config.yaml
d_model: 96
n_kv_head: 1
norm_place: "post"
norm_eps: 1e-07
attn_scale: 0.124
init_std_up: 0.051
optimizer: "muon"
lr: 0.00364
Each number is 128 + 24 x the weight over its row's rms, rounded and kept within 0 to 255. Layers, rows and columns count from 0. Numbers have three digits each. The size before them is the row's rms in percent of the matrix's.

# down: layer 3 MLP down (transposed), 384x96, rms 0.0256, rows 218-286, columns 0-95
# up: layer 3 MLP up, 384x96, rms 0.0573, rows 219-287, columns 0-95
down218 093:134096094101115078091165133133140089115104140110112113152116128132114139124149120096081132109170143160092094129140098108143118150129108181147094113162160131127141133100102112106099114108115107167137122131140134073107123120104167114102130096149137110097087101148179108126109156121096133116
up219 022:097108178128130125152122125110128151145129127091110110070143142146159105133115121112092108099131114105182114131146143121113113120148110109168143119199087152176151148124119087123079138167129135133151130132144135147114131138127147149120137127136100116154156175098151110181140172132147154130
down219 022:158142066112111143101160176155151088134147122156125144148100120116098151121143118155161153159140152161133151133145107165118131141133117155103122119069180121115110130124124160107198147117111101111117139132108115134116127100123078115148135128127161133109098133134119135074123085133163120125
up220 056:108102086147170121113145127117084152150109141110094145113128127116138125133148143119109133116118115135070149143130138113142101159111145138116128110151171138119147081090107121133136151099120117104148144137108093124163134145142080147156103176155070159140165137094137179131165107113179128124
down220 056:168114154111131161155113128081122103117149127109161138170125122136114113118074110094123147179135104103176072108111134145128111114145101109133148151164110138144108127124134145110097132125171140141118098135104106149126128146122129108141164109131136133109120172144075062136101157154161106111
up221 186:142063119128184112131122088106121172096127104103150107114139133162096110116166182093126114130113112116090129121147139124114123132108127119111137086177134116119139096116148152132116121127130114110100131118142204184116119080107107152160143127141131095103148117105127144131158154135126137114
down221 168:162143155151132170100129154158148152122122118166119136093106118125085102094143137099078143148149120171136129090106153111172117136095112139126089154143120120138102139106130132142113070152157114143130147144114143111154155144149095131172078114114108135143159116107146082162131137151132121086
up222 159:123143130104160117160123140095109111124152137124160122120150089104102083115082115099136104165126130128127116145128129131168170127140157064121138105101160131117129158136067093137111081138101124165147114138131161130155159133130145143107119146147135180129135161129148136150139100143174171150
down222 148:147101138133096152130122148114116158147090130147103125154155113148131127082126106150114152080141132145120140108105142148127141089151119149123089163134112127111154139083185148124149171141146117151114117127111090117110094108101081117085142101106124107131133058125106142065117128113104123123
up223 106:123078109135139158151116131087061140130162128093134137126117121146155093133146140152100127137129111121094133111116159117161141100130133138106121122135140132106138103163128127146153115135120122165126115153136162130194163134151104092168123175132146128132103159081075172123158163114112098115
down223 091:150184163121132150082151131174118170110101128132101137156148113153105128126113112070108135145144146102135146124139110164094088130149097085110119142091118120139129116105100112100097156132163140133147135139138064135129114136126144150161111141102089124132118134193130096105116103109127138110
up224 021:119097145113131147111106111146116100162085073128165116181119142132142152096128157147154124125095178129094126155123144177086144143141159081110115153134162136139114147105130125086096137128114144124167123142116114145114145106132129152128104132125133122133142137147146145088141074080180107142
down224 018:131111134159143093123170116149145141073171162137125161125128109102149134141114115133086154167156099153153111144159108063158108145093105143136149129094104133111133143111123130174147118118125091133091126106149124114091118141121150085094149120129115141134117130094131126162120175144073127126
up225 016:113111101127140123089151082111141089122123098096167148159147135126142146119143146163165169171112141148133184126146128162117151119119151134085108104141112136141097131145128131116154106084132148068154108121087109128140085113159091153106102153110102136164118135152125111123173108120120108129
down225 017:152115172128133090167109131132117172111110143182110129123098148126097115142118109107112087122146109103142068110133134083141078152152123139167167131116172135131131116108144137130137132129149102161114136129142185134128186142125187112139157110153103130087116108116113140119111140132146120148
up226 152:094133121122143125120114085141114157087150096099128123112149132160125125126151130118129134178113121116116118088119158131129111136074123153150121119126124151119101106147132126138112109121096106132105142107087131139162140137170102149109116163167086097128104128080132149122159053117184156081
down226 144:165132156137151121120119114148138150133091149128152102102187161139096106108108125080127105127160134115155104077095122127143079101161121119179154128133118154108140169107157154124091110086151167160196101140115115125135134119109143123139138128116107129127129118129120126153128161113102155158
up227 178:130115159129143110124147102073144150139136118113118154107104181119161122117097129142110095156120105112108099150146167095142182143139121126156117124135154120146097076141133151119151151127124164133151104173095146142146140115145104113145133152153143105149103144161156158135161105096164079081
down227 160:107125132129101119130120128163106074165118102097088123133140141120115098125144142164154115134149148118133103102081131161149084141149099173090123095142111142104139118141141164108151085087120122184100142121161138090146088139136113106090122088104159134136146137142147113095156141123124134165
up228 098:118100122128157169115117143098111136095147119126142076152105106123131104107137116092160118113127078102115171106126136125163167140147135123134154114124136150172085072140135129133145117161104162109140096133091125154184177105138116084134130156115170095133101130137136140120163119136119112108
down228 086:132159127140123155120127093132137159157096128143122155121131148130139154140165128143091187142140162144128129101095146117103120128132151153121113132106116119106138158121112087124121084118075089177119166097171114106077096129113150134114101111172075157097136127152118123132111146091099142146
up229 161:123097148153146147097107105123134112121113146124119118163124127141073116110121147126117100143142162175113145155160102118125130144174174120111152151127142104088116114074124139149127154111160108127091135082103088116096108132107101158144155127097112148084134153135136178145126147074150134155
down229 139:135160100131147118150158154172172125102111090149134102162110114133166174126114140139127127137206114136122150124134114086122107117091088156165090118135104141155114055156110115170143120133143124152117117147165153127139138126116130121130123128119136103162125089117152108102160139147117128106
up230 179:181129129151122154139113115201069129085115095139164124161146137135097138143128109123098116103123122138140166098169100133150158125121113089144158097100125103115098124149130170089137137108138153123142165078114167153119123158136109129145125155143117116139116141111116130106126088098152153112
down230 169:113161127116110085134154149153111090127097111151058073121139139138113082139150158159161150108106119127138133120158146143127087134128120076155120158166145123128089144147107154168148108167155103149149154157138134113134095107128117128150147154123170137111122113165127125103118153143132164129
up231 023:130123123104129153119135075110151067151113082086127127139166163086159166135089152142148137163113133131160148152164124161106173125135141086119090146160137110137096136117127121128110132123106163078164096120092099130129095118162131149113128145118139132155143143137131089136149106113148124129
down231 020:115091143121148083127140153160132189085125163190135140129105095128099112124163106133115114132141117134125103115120126110137065146131119155137169105084157151140162128117142145115149133134148078153106139123135171138093178116134131102131140120153101112095096128098121161116115139133119116162
up232 056:146114105124180105102159099105126162131124113100134096139129163153157120081128121115120075119121110148122169128126134111129150117150125193141132134108151149097155098159153099148153159120112158130110147131124140149172171120110122112148104141132112141153121130115103170126148209143141102126
down232 049:132119139108094160147101156114124122111125107155123162134098095115079165170151158109183154161147146114159089107105115161121121151131122084110106152134124123161114171111108143101084118121148121113130097137147128146115096140140126151115149109136144142101149121150125089149074073138158140142
up233 152:169155130145173139137130094146097108150101133104166163165126161146143119149110127112128119182146123136136109150133123107118202144102180096132156123122115121110092144169129097126087112151097120120173081136106115155117161121147119133140093125146108140140151114119159146154105130159136149113
down233 170:117105109130152157137091098131113148110128182099106127138163140108129117129100151133104095143155154102126136142174148135122141161151094098113101122132124073122087132122135119109163136139127096098109140165122167154170061078135140120151130107132157155150135134125137175117148125138123176114
up234 062:104106091135124143110110160149060148109103111103150136160132127149112136137161150181115114098111149114090154139119148131132114131114132122096131132125195157136141088140118127136153182129093134102129138128106106121145152123115099092138058149132116129129169127108109152113154114089160119158
down234 056:166116160137139103124162063084178127148172146125097147118111136118167116134079125082136129146128131123125113118126130131148132131132090112157141139132095125151109124098106130161098072108159141143142122113131136134120083151118153128139162101104131132112124159149168086169110156156111135091
up235 173:120133112135129173138138145122059104146145101121151103141102076123136084121088181106151141140127101140176128111135114149132138182153106122116122101135109155120121107114158139121127130089080132114124145103129125145123157162135137104124107126099149147178158125116127189154134137153166146105
down235 181:139102162099105132127123135088203112126151106143117139158140089100125126130135144112141170132129139142143092143150163135124136116154115164169123157098127107139165158122126125130150104113125118113094147111110097117192145121123109113108163180137106132154137127130126116084142096114150125057
up236 201:147088126129160132128109152134110186117166107147128118115106158141163112150104163159149122138124098110136139135177119114208147106136158140106126119140116124134127130109143155121103137117132145147108141138119179146196102122119120156109128157160125142154156114072171168133109123158126126133
down236 200:153138126143116140119151128121136185152119165132168141074139136102136139127133090161125146183183138155098085120109102093121149125163085100137144122083143128147116162111103160115125087097110121136125133128159133116116096148161141128132136084166150145140120139122102132121091117160120158099
up237 131:161161138171129161131109107149151101094134087116157127141137089142141136161127109126143118126144158093087168103160165115150122156122125153109162115128123116176145129109141123060152119148152144148153130110093141163193101111129113155109108170119126161141125124145137135145124091126161119137
down237 139:148097135099151137101160117151113125098076133171118174093125130120105145115106134142119107145099106129144082143124080092136094114116142110142158127162138094141118140136148131185138128119118098166104110139114125130086147176130107101094166062140116143106109141145119156113127167138131134123
up238 040:138127149112153168129118148153091121067158125106146159132085087094065099133126134129125107168153113113161118087132183143149140132125105104085111132143147102134120091127149131116114151117115103144130145111134092129091144124096117111097072121132128114137164130123159082132110107128140155128
down238 038:150133111126073085142142071118146132184127115099117100114130177165183129119124122135122142050092151152096114158131103116129139151145119146158133133126113142150148160116097117152128108125133136119138130157100154129156078145140098123115182117120109157127117150140136143124128109126116097105
up239 011:111142169150171143150109109099128090105157138110152142124090146155128098159085150149110119174108094107157109093167124095120171130091118125108137099152107129097131123155139117103107110121118109120143166150140160153113127155146132133073121130154117157126154162124123136170173104124139165107
down239 011:123117108088078137127158169150158123137140119118096098119140141131142111118146075096145154085172110147095128139096137138126082163160135153148154157119146096135125140097124151136175145124147126115095143124107112135127107135091119130173144092138104105123093091128130104089081112128131089151
up240 110:169136145096102158153089121114103105123095117092152158155129180115092131160112132129112090113109148166160111124128118125112141118146114105090124168133182131080142113098167135136136163138093133120126132104116064150102147140090126111146089137128157144113136133103141124117102119087146142145
down240 105:111090098164095104149155130151172152138144096140146122086126117152170166118121123109163146086131143134113165118141146123117136147103099125105132114086088124165142119140067144140102104110113127111123143156154178130118105107140099142121130116101103133164123135122168113133130106197110118110
up241 016:114120173133167101117125116127114185117119134138138089134118162160119104071110128079120067084129132109144122131125160118114117141166100146172167142136124144120149151140171099143093170169138123168137138129155116159152161131094131097129109137128103106143129150105154154146141142128137138133
down241 016:155152068128091169134165148127144095139150098115134167126119105100141171155140146175132172158124158177146128150136100153114151142130127142076100121103135150151096164123085145110149128100093115113114132139121130115113083099151118173119148105136161152119145115130124112127105100132150120134
up242 161:109153101139112155089164108142104134115132167096164128187144123151114111134137161138106102130159106125151120153124150116113152109139150128105108138139114134171149147112145152164109162141149169108160104102099110125118154117138086146090087156152128120161141137169110097165115112149126072154
down242 173:160102065124126173067119105154110153125173152122134114138105159153114112130145158161114120130102145139137153142154146149130143120103125146172155164105130145157151110143124107128103107172144129096117097149086126135156126129129077137140109162089141138157114133116134109186110104152141124152
up243 016:125083117112120118107126123114114110124130113084162147128140100152156112142173131189126156141118149148135153117118142151134098105121158128085088107163102183181101139167122127121157127099119144099152109106090138134111106105151091161147107134104100133177136140130120119111120162094139096150
down243 015:144137158154135082150133115129155125125131127210104131131096162120090138107088103103142104117147117070134101132172108084128122147135116124151172133101185102108142112095136131122149106132132110130125128148155166116142170143123185091121150124131116141098106127139141136120140114160141128102
up244 026:110109126126114120105134133142127154166109136106100146129146140136134101098159128107102116074142133161105125182131123152120091136162149116128130109158155168159148097080094114115108158126105146104153111113111101135113159097111122169189113148145102125176149160099170159115128143141159115145
down244 026:160142147143119134168116130117139081093149118171157164151085096118092157140119127147142171186140149099170111117162122144123156132085086162122150141100156115132103149145131138121149139113173092110111146140130131140131109153142122096103162132119151162111103132142076113141129133138152141093
up245 063:164134164143120187115097117134133106145154170115098142129127133136110097142145151136114133127077118125166117112173119130136112145136112149101096119150114136132124132135158142110083135117148102121147141078131105145097104149144103179150145107144084174135127157116132139142079129116125207126
down245 061:098153081122092119154130126142114072076114083160138124107135131125112148118099094142174138114180120130087117140123129163117164140141156132140151144109148118143145113151096133147178143168120140127139135174107154120156140139106106093166144130134147113131108112114119126109136135192129094102
up246 217:154111117136160151143132115109114090145186118087105142141129110133087146123096149135117153117162101162118143096152178113150139112143086119110136117112127140136085094112122166070136110132129140131099124115132105141088153077089133184108123112145097156142106112153103164118109107114137145130
down246 201:119120103122142084145132147105150164153145133125129108101117134146133119078138141159176147084158137135122101134148103098094136158139086120136126160082093113144107159129137101105183130093118096100163106125133123114121126122109164125153113083150160166104133147126130087152094148110157158108
up247 025:113069140121148135128105157126078140122116101122173111150096112166135122102158152168121124105114147136067147120100148135121123125105166125096125108133169165141131096127121107100145156112096154135144145155122168135139183129126112128145088135139139129132132128125146188082165131096148108114
down247 021:143165150152117128123146090118157114121162132111093138140141161137132136150098113085114151157143123107156109127166128090137130153134094097145138158120083106124097130110138130167115104132148102127097122108147071120107083160089155125094155115117119164132118149153140080183102157129098124103
up248 031:145138142110152149155123110095120094078136110100133110130109157114131095133066132117095089115147102107206138105143129116120168095138090129137111142156132149094136123142183092143128153176108137145118098124121110138120143136131147084106115122131157103131146153105118112178122164116124137132
down248 030:115118090120118106095174142149152173126129117143109122101124125153124161125175113129182148104123168153093138144127124163111108175148139128098125129094154117179127162115090134099136127102117105122136155139134148132142083104151091180147157093153100154115119107134164131096125091135140141133
up249 178:159101107142142144094113123086071139102162116128129130084149099098189109104124100105127144142149123098137175140120149131164149110131137177124097138149121157109089103135150152096137106116156134119141131150134123113158181115093118087124126134165120121126127133104116129162102131096171093126
down249 184:080099134148124137179130130139158110120121113102126181138087093164125134112156152083133113124104118122092091098141092123142130117054101156125130139133162092139162119115120125159118125121103111116106123131129152145093095108132146120144158094127133111116121104154125132121082177117104088108
up250 011:139174134126143164120127110134128107114128122133084145155125156080072124103083146085129111129137123112109102154155122132131155148158117124143142133100194067076132093092136134116111145138095127132135121112146065138156146120106140117135113159162147138114135124112153119134140084164141138130
down250 009:114105128113113139143119126112116137108130137112173148131121083169167111152163137155106155119103135167125124118095146166106124114114133164115139112155100179183124174156111117126106156125169108115113168135090160132120077127160098169115141101129119128158119115133095139162113168095106128130
up251 109:104067129138190081107112115114144105149134125091104130123161148152125060112068149156151113126133113124092101101127168116135106135131116105131146106113149148151103123138143153144114101138129145168139116144147094155150158169160108145108115159140135156157141153128108150152159139120143115117
down251 106:111148118141111116114086135107142120088153087113152131128120130152168119127135125138074088151140100091140145090151149155124145108142121115090142165128098126101125110133181110119130204150130148140147130117151098164131125155141104104074112147114096090137108169137144129160132136135147120167
up252 018:108123108117160125122137132140089161102130110142116113144122135104085129073128139072139099149147126113102148142128157133134125157128130133107147110101196090094126066092123104133151172125139131130106150135135094126161158148100118099132070158148121097144126101114167146117143118121163129112
down252 017:145134156145089153158092127107133141144130128096150136137120136174160155171118142155110152127088142155165095124119128135117118120148104146140117134143077174163107162156142139119081116110151138139133119144121142128108046142115106178108156113133159139127124161157093114161108165120118121124
up253 019:123171120139147155133129101118126095151114123081139125161134182145110149130096157166106101147103113122158144119173108131110191107143117145116149158112168113074154116136163123120129113147110145121115145144136123125153148107135131122078108141163116153069157136126093152169171126133129132141
down253 017:121097126085110116093155131138135164068136115127104124103141117102148104158145116083179139129149120157089142120080158168147095171116121104138114139118113136161124156115098144146124149109176121130137139111103142176122115127139107138186144105139116093140118105120161120139078102118133128148
up254 022:116129157118104137127136115081128119127155169096113148116119131150117063143157127107099133131116120127184107116149147121122083112146101122118130105164079181148121158142154135131117111166171105121120093100119109145114119124154115153119149131131101104131125172097132118179085175109122159137
down254 021:146161087137116123126109164163111122126127098172126133115114141121097179127099116149181115122136134116132154156137110150116145141131140164126128134089197099135138099143113138081166149128103133121155151166136173120162124131121126133175126131144131145133118107135105142066157092163164140110
up255 024:128127089123095154145096139132097134103142126083115141098145087135137082165164122153080141102135128106171146136114129111157088087140128132123116139153113165170145107145148124138158133155137121141120101110119117123102111124136113126155121126135112108134148134091097118160061171096143097185
down255 020:133131145153156096087160117117157102131125131176107109129102167146116162087098119122198113129116126095101145133164117164114151128103118110131134123110177083116134125110120131115127109127129137112157145154130153133165120118131119124153128136110159125119106148160164137089176123157146176067
up256 156:107130148154161135134118122147118206101117147127134127174130095158125120094127173105115160143130138160150182167144119091146118140101138116136129148180100130123142110150149140119099180101139165110119129129143158133145115166132123143089093115130137152148132115132160145133084122086163129150
down256 156:115134142089112105148135146115140128127131148152140140166089084183155123138133122106139122131120157142116098075095137118110100135143146134123125077130132154124124107100114086116085104120146124139155105119157110110121084112137142150136132184101141145076093104118163139101135112076115146182
up257 030:141127123117170128115144157132080186137134157118109153119118126123093135114151137127114112147137110166122146129142149121143113132131154156081120114105186122094131063103116120140162165083107163123116168120112119111152163126115101113143082136155092126141140107096153173102145167133126141108
down257 029:137147150154065128174081102105136104142118083134139119139141141158130123157102116100143147109112155093132101105118133172120150140153093113153136152151078157152129150154124143103087110115188134133146102159123116134137091153129128149116147127114158150122129157178096113168112119126152110131
up258 015:111131095128119113122139066132144097097128060100147126145155125107162118110115120125137142125153134099179179129129132165108140095141109121133129125163091144150134135137155105118140123160148118105128086125115085131107092123116132122111106144103111083175127140131118084168112119128140080174
down258 014:154100151127154095131151160129130171112127160173113123117076149121102150133139136165136098136126123142128091143148117088136084149121136137120125116096214126147107157114127142134144142119112112143131152128143201143145144114149134135142173098158123148089109115116140150082139133123149167129
up259 020:087098129134124118117108119128120177145137099132132110126124102148146099071167128119129132072116153115072141158110157145119085122162148144153161112143125145174165116110134112087123131145145124149154121142165121156127150130102110161175127165146091138145106145111161158128123126136160082143
down259 019:165154140140123159130140161114134065097147129140137172170105148118093165149101141160118129196132104121186105138169116103123142127099099116120120123111153131124070129138136144162138152152119126094102147131103108126130108142122147117109154115120166154148129130138098102132134159134140165088
up260 033:129139132104144120104140123105094137130113179111110170121130168136130105149136138109092115138133114161157121148159123103131092140118133115089121112137144181117104096134117118181166182117137126073130129109070106121132138128141101114141099137137087087178160150090147159127119151100142139130
down260 034:127129146161087140178099129141155112142150079163145130133111097134125144117106098118164164118140150086130122132131137173124134131130109189130169141121149108149147127138124149052120093095164105155140140160165152129136102131117138156146129128123135153095100140152090119118129112163164108134
up261 109:145090127126127165107142125098143151170111092129094089122126122105120112103124147094146116102130107101149161126105155099126125130157107124132099124188113108134111093110126110109071132132115186112139087094114097146117135132188148125150139133125129130180133133101144116158114163142078134106
down261 103:147170092130138099122110134120105140125099150167148138138090084141083192141120117149142153157156168134127146120153116149129136154101143173126126133078130129121160192162150129134141138125139095120125146124135162110140134141101109136132118132168139165086125106110083145122149121165144084128
up262 014:129123102131117133118129166135093159103133167128120156140101099137088072134171121119094128102154111153106110140108123107149074123111133135079126097124158166125134066118123129128165167122112116121102112105104117119106166106117111112179095136135125101157147134097134164104093151109141114149
down262 013:123145174173122118163105093105154094158151101132133115121107136147142174130089118113154158127120144064133134142152130135115167127105108138152152163139140087137117155142127118116102093108163134129148146150153138122164058159121139144115150128112133158135106134170114098147144141140142141072
up263 224:163101123160166116084103117158140140122148148122161109142133114130128104111168104146131106165080127176136147186122139142158124129125151139121125157128091153124102123131170130140107124092152148114151125167100129129122131179138124144112110123115100096170123168099111153158160130095115172160
down263 255:120109141133129111098141118120156111143164127134193124114168122133124111118158114183138131133072143190116164159114118169143152110145120157104124119146140127104073116110123134137101101121125120132130116150101142132132144124157144127107117095121082087117109130164104177135151191113125156131
up264 209:078127115139145135148081108119094131110129132101129076132124139137116110124140175085144107157106115116113143110085122080143162126138096100117115155175144133125098095144138117161146078158099166094149116142112150112144152105144075116138131157108104128109177110101106120115120121140133125166
down264 188:118176153166151142095185143121117114140128103142158104098085149146137146109133079147138143079169154161137160129121136127097143100108114138145103108106110115178137149137149141147108137100142141130174157104143091130100140167102146117134111083142143088152104128124135140098134136130085141143
up265 024:124124101118145142144110093119137113092158067104099108100162096071146115107092129116145129126162135080117159141119155138152156126153137128174104136142148071138142122134144103119136135142108128161162113122165098155143103143109132142146117178147151153150111123120143082152132135142155083146
down265 022:129110129117138122097164163109142154117094179159142149160097153189092124123167150171102117134081128163143103124146117108086088112130129116113135077124151169152115150116139141144127160155129124086099153138084150115114135117154123137093145088138129106137120142145115145119141150099109156119
up266 012:118109095127132096114139104100116141093161121079145125107155109155133094112171120148127141151137130119161183101121160127157097105135127183113126104141086158150126139179159118146173124124157129125114123105127125139147093133137088143131103152119084126154106121109116122159119202123115112143
down266 011:163149138125121126143113151104116132142086117189109129137092190137077158135094136141159080111109128100141095129142113118104126139172130101131121119115195132141118111108132155103131132136119158119139121163127185125149163130132166146147145109152151121098136125163131137098138093148169140114
up267 025:103088106138121124107106089145152143151110079101134093116184142119173159103114135127153141088115154110111172178125121147124136137156151123180129143161108118181125129122133113125104139111113152118193111132133112136154086128128114155152129161116121152169124142128132120130157092140143098149
down267 025:151124136112161141134165153113133100110129166162139162165090114111085115128150133154090123192132117142160082099145123123120108120115114130106149093100156154115109114107139143158163133146126089130074134112104143127079195105137156113112140120133157107084120133112121134131104157122146135124
up268 153:147131115136135116156154108097139125131144131083107122135133110137143112087165100122160126173149140087109127099163122145123142129123122200103119079106094133141120131137163091122187160077118137127135113141129104149142156156120093143153070156110099116149131165126143141148164137132136110119
down268 145:124152133108094114128100175159131130121142104200125132102120153120082162134127156112132135110158095100166141117104113098134102120165093089095114124117143143143091133085148165127110130132139155133127156142121151120096126107114176089125152069120133143127139152104120149093121130142153169141
up269 025:141136114107166146161112114101108125091141103090116104091146137100154124136064135133092087126147103103190166121142132112143177102144124135156102163157149116104149112139164085159141162151108159156141126139132123127140129151134128096108110142145145130132141141103116109175135181118137114138
down269 024:121114108115116112079181159136169160124109132159114125136122133177099132114180115121183145116101168163095120119131122177095091160158109113101129100099129146167125162110110152096122126106140115108125138137103132141132114095154088171137149098137127112103116140149153133105120097131143153139
up270 144:135085141173187136136084123130119146152138130146145094122099114109151136153184154138131123132126119130105131104103129078149164150077162135089103143138112160109115105102168138128129099157119175164133101139121148124177110122143099144141139153137120129148126160137182165140117113139113126115
down270 152:148127115092114140097203127124096185071103115125114114126131156163159117072120110097117158165105129162158105136157112152092149117128098135157129143127146112145118152146125134115130158107125119109124117117150146113094128148156075099116151093137107124116111090145123154139126123103109099103
up271 024:142123137104162132150137095100134092120132097094104115087164165081165155135062130116125106173145101117184143130155137126125182132118131102136098133163135098110107121126114091161119153121102160103147131125104128131144112154137146113105125139122144111172150127115142087154161151133142146103
down271 023:115098113104110124126131177159144174134113153158137126137112101160100108111185113143130147096120151150115113104107127143119078138167121162110149105100133157150158141125149157080143125116151089145106121141124138132094156097132083130128125118149123104080092150129121154103107102117137088179
up272 102:136093145128159128117159121111136108114178098126102110112107132089109097111114139135070121138109099133101120121123137137108107107141115141110092095118125112121122052079167118105132131114121131110180102109126130154104139138126072130112156134146129098193111145141127093143120094094099138113
down272 089:156141119181157093118104130116136124096110109098144168152160122124168160138130125117129127091167118104080118087089122143115123105111096116150140112155167111125138143124155151142116158114156101144119147071101134132148134081159106152147115117128122116106093142096168135131145187110146121155
up273 033:156116159093139146127133114116112108123119118111127132170088151123105071093114134097114100106141137141153109133119154157109135110169107108105109144143158146083145126098178117101110147167106128158106083099120099142102168088104153106131105122131154065128146151109139151135100154106126139144
down273 034:124144108152115091111154110158128172111147109131125139087136103134129193158131133144149169129125162134123150148144103116144163173092117139110119162087118101162130171143080117109127124091138105108131144153154154118137061136163098151111155108130106181126123099132125120129141104129113130110
up274 101:120113109147173121137091132132146093144140151122135130145103095142106062113091130133131102155118120124156125180134167146128145135143143097105165152155146140115116106108138134133091194155139101115163124144111109138162175121129127136113097121101105171129155172134165156150109130087145128150
down274 113:144105087170168101101124107154125142122128106092130152159149118147118098112127161146105095143129096123177184150123123135150155102118115097125122114124170151114160112113146139110112139141146136144146130132106096117155147108125083154155141166140124129159118183135161181125146069110152127132
up275 015:137114130105119159128113150126070142091127124121146123163082110137093083103148143112104115089135137119123121123104150131134098104145123118101123130125170164119129081125167128119158168163113135158105092116117113131131183109110120081153090131133151074129127130099130156109088137092137095149
down275 015:122160140181125108117145092129153131136159113120115132106134140151160182150108134129150146132109150107128147155162116132121158148101120118117117135121110110153119160140099104136083090114125112129151157146155136104138038145135139177107147116119119188145123142161153117156149148130112155082
up276 014:101115135123143138127095137162096144104104095131134118133123134117123131113099147114109091103142134105120117158125135134118122157115129085122130124158178125146129090102115090120104205149107126119162134142123097135104147136111131116146077139140132113175178144115171130112128088091204124146
down276 014:137114131152111119137174116112193099135178138127140137140094114141171148113139107152120189139126145162135111152159106131118114124121097172127153121105127130146105177113124144147148107106131106128109145121127126121102051127114104133102179104126149139116084154134124107144115172149108125097
up277 180:149082137119156132150120114145131174134144161098146147127121079157098149107133129142113119104128075127118169097106152114138139070124147140107141134159158139140156121108146103100148152137145148166135107132159197112128142185163113137155108142110108151154139159136144130132174145139109128148
down277 203:131098127147156152140151139120114127128134071109132118169119158132122115155100196139161147127110148110125138203143100137082149161109169140123094154119116111132164155102092142158100126136109149143151106121090093089084150108115151146138107113136126097149136135127145103125123163122120142123
up278 014:104143122130112141156111109114112148116153102096111116115124107139132089110142125114093122100136119074157143121128152125127114087167109139159161140147115130138179110126164116105143109192160120172109112139172120140122145122108134123115125148157101096102130136099112126195097160138139081171
down278 012:148138106119121138066150172134131123107134130137113127136120164137113165146120154155191111168114117149127152152140130153130127141093123101108072118105166116139088159142110145148123152128122146086144156138095142143153084119144096150167141108122156133151119132154145130084150109108146184102
up279 134:150132130080114176139099080141099137139140155119140162127142138102108144128140157103125171087104099139165132164145127152184138148138169179141091142135085122114139141135192140076135131140121142152128130122150126136099087129116096125147106148157132117161115144094129113115127109099119136113
down279 115:100149123163135102124130178135131125147087098159097131121157096104133122161125114118109105161150124118122170117137118092124179132120174133143161112119101144135123094151078084094139137131100123108133169143128158133102159149155159158117110173137124153115091074158139143125159115143145152129
up280 116:078117111116147122109140137127089161101147096089167137121138105148136126133162164142138123167088146091090112130140192161094130130154107109136135152121155133167154139125110113114121118116115098140148177138149114133144165134128106133125114169155102126144159153138136142146161146137188081113
down280 111:205096100132134132109131144118143087114168158172134156191112116129155110135099119084128154102133104184133104131091065151124113136129087126139112149121087148113133160110124123142108120109128130128120100123101125138119100153118116113140141129118157152191151132120131128145101140107132131129
up281 139:137160148114170161135096095132116157130125128092128147149122127153113113141115110139118141139078096127123163193156085113157156135151179113101121138145150136124119096142126130112131141110095139137158112107099089171118118122139096153148125161187111120139152113083159157127134092089123145142
down281 237:137123105117177173115094111126100127132131128062135144131154126111149070128108162126092120132093113121148165153136152127147165104140181122104130112154134124113128076138167111115116144135097140123146122105106092142154128098119099142140090185166132132142154142128144166147118092112132132155
up282 184:154113169080149182078097081125096164134107127124160128131114135139112145103076154119107150092117088125125126108136129121177152173133132167149138132136140121140122165121162098154128159122133120144144118088138110142111119134110089105121131119176126116149105147085163105129126110143104140101
down282 162:105174100132142159141113164127154107120185113198121115132158121098129165142141126147123066123175147171133184161132109137121125143127153140111121074095143168137132140130096137111122159142159155105114124151153127106147104109107145114103101133102150120138139146121106117143119157151135144138
up283 042:115097096114151164138131151118093108110142139061138160140123114158109080150160147162106136152132130112113133115123162163149165121134143115095122103160130169135137114151133115104128101144118105144137090133111126135144149096151068146119082191126131136126149159110092145153149123088150112139
down283 039:172137167113168099077145093146131181109126152124088136116134179155132151106076115080123137148115119113134145151142150114136114134149103127165155149097148096116141128079126119106120139105156137143137132134108121161161129155129139098163164111117084134131097093140127104102121101130133128092
up284 026:142124097130105149107098124134109118086124133104159140142135119149136089155143137153107144091115144126174163128118114121152095094143117132118111136147095196163104126173177144151151140140137122119145084097084101129125093121146100108147122118105122111154128148113099128130078116088112106180
down284 024:136144149164161096141165101117149117135129115177100114105102148120129153094112106119166108115136137094099111132165114148114145144121147132117154120117180088135141113093097112117130093125102102151142160145161176110152151119137181152146136127130124158085124115129166137109158145173155156089
up285 022:123133134114134153100139069097162060154116103100137134168149171103134156119095155134164142166093146138120130151171121162104175139147141104118110138125144109118090148128134141117115112113115145086164101123107098145151111111163115161111135162129141162129122145144132107126168083124143126118
down285 019:114096144115139102146126155158112180071126155174140162129116095121104103145149112127098111135150097134149103117105137098133069139127128159145171108105146158142151112124135131123139149141146090150096148120124176134101177132131163107137134109157085111127120098088105150135101153130109115162
up286 163:085128116133131167134123170088137121122148139121071131135138119149115113129146139171106128118119118145152144151174139108144151122158131122117143121130170134185083092155139158103109110108090155115154149121122105135196122105173120153098150163108102163102139145125113173157138113128142146139
down286 162:112134131126133116121156106098068072142123145127157121148152124045093132125115131103121126120137113161131170121098145151104137133123124126151092106111128108150125142131134106103154152107127103172115124156174124142108177137113105083102116143123125118170142130080148132155150108099172123110
up287 026:162157100091147166144129096122133097087160100084111165090158095049156130157090132150115143156136110093165170135150125138155165113131130116136087139121138097128123090150137110158153106126132133120146129118122104127134106134128128140120121134156135142141136134128123076156101123152135085137